{
  "d_model": 64,
  "head_dim": 32,
  "norm_place": "pre",
  "rope_base": 500000.0,
  "qk_norm": false,
  "attn_scale": 0.177,
  "tie_embeddings": false,
  "beta2": 0.98,
  "weight_decay": 0.05,
  "lr_head": 0.0129,
  "grad_clip": 1.0,
  "warmup_steps": 200,
  "seq_len": 256
}
Each number is 128 + 32 x the weight over the matrix's rms, rounded and kept within 0 to 255. Layers, rows and columns count from 0. Numbers have three digits each.

# up: layer 13 MLP up, 256x64, rms 0.221, rows 227-255, columns 0-63
# down: layer 13 MLP down (transposed), 256x64, rms 0.221, rows 227-255, columns 0-63
up227:061086131162124148131101111157060154108150133087027096085080147163134115111123110159120110128104127080146145155119195130148140187162116107140100118135139171122079130088202145128140126131112158
down227:102169219108169129120223132145130122187133113169185066197101135147118124144110131134093125151115105089052094066116124156159086124183052158150124124139148119133144124132128083138115148106138123
up228:112064121131093105128175102146184181079141111138143090177126128075117132100112079149141094109121155147136116126142091172131126097123179118094127188162093230051154130115105143124123131111143117
down228:090146124175136106127123138113115151090148154165103140144134135097134117061112138106124100105141138152121098144161152104155148188154077140097105137169097096106144097140113150104130141180160159
up229:103167094133119201150092192109083095116173156112084069105107138193154167148091142109110146173118152126096098133214144147124170115140120115079075169108152158059149074143120135148081108145104150
down229:126119133090125164094066126139187060166152075130127180128051152246164059146137090104134137089088125103114134091121049139156161096108143123216148179172167122130172092087169115136134162087148051
up230:155130166165144093162129118052093108076096171129102070087112094137095134137166157066087186152075157083117165066118137182074162145185124130153106068183133136079078128147140119132138122190161131
down230:140154120137120154116173123253095150147130100121177175118114105123161095116075149152121085091125131145118095097101082083112131131086156134093107157090168117093175145060115045123117162088110096
up231:127103113146146118089094109189158131121084139087108131168081175055136165123154133138126131098164149162085080057158153118099164079183149101120129106123102135083135127155107136150164096143154151
down231:081089146153091158118131119121131105148124131154140188063108202130110118089199143089082105162145124134121183135112092136085139152190116163084123110136115168090156162145167176078090138110107141
up232:136126134141134104150128149113170162165099093129151136130110138136094131062124114115180067146184114129122150120108089139137141123093114144163107116137107107133102115145173169137086093108177138
down232:143096096136152111120129109129131082094113113173121101101105136144078140175110163172141151172106083084141127150094124064154063119115110144146191115162100150124109106086106155119159093126112141
up233:079107160063147104151132147157137152109137160147130160141179083171143088149156131095111143119141142136050099175100096080090167132166177141105121110105157161097130159095148099158130115134148172
down233:151063187158166075098175151092110114143130143143106133133095122120109124138120133180118089125162153153110185129122153139168100171080099122096118110145149086104115135142129152061072153130103126
up234:116148130123180092176129142096206092080203106175162089075146182064083133133173110071125193090142118102131172085118161092100094130126189077184184100154130112205152105138135154123040021180117127
down234:106153074144131164126101067180084119081116102079120187108107098175157113099156141121115103150174156174128063106125146186112218168138125177125124016109203153077136138108119101193097140104130152
up235:075124082114197115139147135178131095145088125151146092112100117164154141156135081122086122137090137118094130149118169101140132135130117094132144110107078081124075160120172117155160113177160094
down235:139118114121131083145150136173149141125171136117029112111100191153165145162080191103139160098118161116113166145085152133100154143145130185077155131171110155129150141124104109153098129200127108
up236:123149141103137108080155110160108124143100127161111070158134151124143099027179173105102160142118077130104165174143119164084129129056063125202186106160112154169112124155143152163102107106125126
down236:099089117082130091232168151081147109113128125167147110162082100119116151146128114211116129084111107078148160105179140070146141131113046109152062131153152178114138055094101157160123126135135101
up237:162154164087122121159108149104099161083078161116146057132123168105170139147144137081161174120146129128138092114095162127143145171146105137099060123152141083078123120091098167137173102152160115
down237:138143105122159139134185138135113125131179118101109142133092125109112170143104127167116075114105119128137128119130119141143094121160099140142162097121104159164113136093119100122139110066142132
up238:167159175086083129167114133143110154129127123113163141099128099098082088175121132096189137090148168144049150087107118135097093124181147095146163141102129149080180164210077113146181046149111172
down238:132150144136125047085146163103105064119151114091083112080079155208130141154085157150143160117093089058110154096156112116136048109122074184052086106143152110132137130125177148107154148154108155
up239:179157118115143151093151107145090087118142111151147088113165131207185094101088129099117111172104159181123110155130089130107149125109127142087194156137116095122115135140172134102121129194121139
down239:144143141090114186140097124109105188164123136123108158152113111100126163100090107183113167112161124112146169090094132100098122101161129146100082118080144084132108164140182087176061069140097147
up240:096117116155134165125147052127125196120112184120099182123142154139139098152161130111182094161123128123107152110113123145171172088118165151080120149166122135053112119115090169174107130092103188
down240:166149111093093108130085178174110083112113123143153109114144114137107145087145129144120151118147143156082126116177127122097151163128137119145108178116121096175105162161177046115161164156119093
up241:091145053118097134133159108158106133123157099104142090064143130197161138177206133124149082119095141139156138070108181162076142156159149147052150083124129083122141109116168079206140079154151067
down241:095210135138116126200111124123169150131107137013138080105145125167197103099080169179098099096127155165188134072047079106057126057071141109132175151117131163131098156116078108179144097071129118
up242:042142195061167079139156114103154091102114121133108067153127172167189131122112109092098141137145157129168144146070195109161085125139081138123107086145156087122142093122130153174127107173061176
down242:189174165188147210116187141168112140154143153104142135141061081167143151152101147129103173098141133092166087071115110145143140120144118161061080089128130125101137099094124116077121124151113149
up243:141162105142116177124110162142164129160167131118071129138117082152150038139133087146172174112168106100094095180089133142112135131113119115212153165144137075153139110128144129144149084109079119
down243:127147115050096094185119129133078092073077126156104150141203125130105147171122126153086123121114160206119105102142077093158156107143078093167161140128135150153140128165155125122088133104176063
up244:096087125092110163143127149067128217146147134131134125142136129156157125104125170133137148161159152097116152090126151129056159074144143106077107117141195138146134130177170131156200094143115107
down244:107105107163159095086116160145061142114159089096097163127120105109128146133138138142116150166098091112100063135184120183140129144092190176143098115106148124137177128086129121129120126155131124
up245:118113215138139089114126176173086102158095090210091112141154066150147126054131082146137140107110159111159158115163077091168171164112108128132110094077171139105094125097158164128096107117148147
down245:092111084129139154126093143078104163126143093106149128125111201115121187176129123119144167134091097100082172156134184109062119098156107116174133182147109156173158101144187127104169107070078083
up246:085184145105106071103196069125117097165171125078181121182171062069098159078151068120077113178117116222108131148162102175100147136096158133147105139104131184089153160132129186141142111153172154
down246:115179113079143162104077112178132218062091112121097136193110131148138143109084138155168156099137159139221069194128122142055152133104175198097179179073151105130125106067092110063182094141092122
up247:109143140185103155108093115101123172123112118209100132123148160150159127147193125105134132146134154131143136116131127157101167074121132125072151128132079103197147094168129108094109157088100153
down247:102129086093070143128114160169125106121154131127150077137116104099150083112127116149150133101130085152149151148116056144176149161087193066155129129113100202159137145147171142110090112144105085
up248:130064154199113112168124142127125165118105123142188152144154111069152146153137100141212132086097102101090093133119133109110139150168104138168081154148080129123195089101088164176136094155086114
down248:133080120126142105114182205149138127195141108200169119169121125127136124121214107095108111120134106220085166129154169154139089149143115090123131149149169109158116164148111132111161151144135086
up249:126121134142112145062148142134114137105110081140125069103097170172148170177121125179131106122116074160068119153110114093137142110152116069110071150107117141107158145158140104190171104145161165
down249:114191098130161181096160089038155136096143153105148127148150094115079156116113116213119128111109065192107120135159122100130139142109130156143140132031079102029138130122098101106113118125195137
up250:127140151123121163127142104121201124137123079120157135165162080122083143116081148127173180157098067126126115117128162160112143109078145146089132103145132101142130115120142191122153110134123167
down250:143139115105146132138165139106078144118123186105101160067120157137141136110166120143113077132141185143130101142133114125147091131171143107167140150127137141146137144155130079085144142090134107
up251:158089086093095128142138073097124123162107099125108172118139148144104116090091110146143189141103131109192126074145112102114134130161137090148104125212104132115151147126124229130061115092120141
down251:145041160127098128106108149100163094161143083170082126101185142127099121175146077122153178131110123116130140068122149121178118126100127087121136204135105142112077141210138116138189136136123137
up252:089122104102160173126139176132121169144095128120120141087101110111153084088089055151103165084133197166152086137105151129098129102042118078141081109141152116106165165137128138150047129104185120
down252:124122122097128125209084157118121113091174134132131053161136077151126139149137115062202111111110079109083125120108120122131105110180164073144151120087125182183136122133132101174177123154100100
up253:085153062143119137171165098065153176121078076140108142144112141096094085103152148079157085187116130103104122057179131140160157091126153135107105134166124157179140124105164185118077149088094151
down253:097108094091148087046070141148108133139153102157107042130085100154171095152146094121176108168087099158095150161140123139121109153077130069174126172112110140108149153183066173119160136099143103
up254:166159103139124155113117099154167155167155125121073119137130146168087061107145081135106154190143110149165159171100110135070141139122098108117139096151102053128122134170118105168119113036091098
down254:171118110101074117172105155105169101062108170121149159187145139131087125135074136102126121098149073121166144114128090109173066152156075109090089141096158139131104219119125160142097156153098121
up255:154110125115066115083119119140115198128099095081166144173126164069120142132115158120166095113137122137104143139127141155158152107139134068153062159094128088137126148133102133131060086143093176
down255:172064166183151134151134052116102136054092105130139162121129079098129100071101117118114129122149182144086137097144134198090157126170071198113097076136085146078132150141145072068117088152106111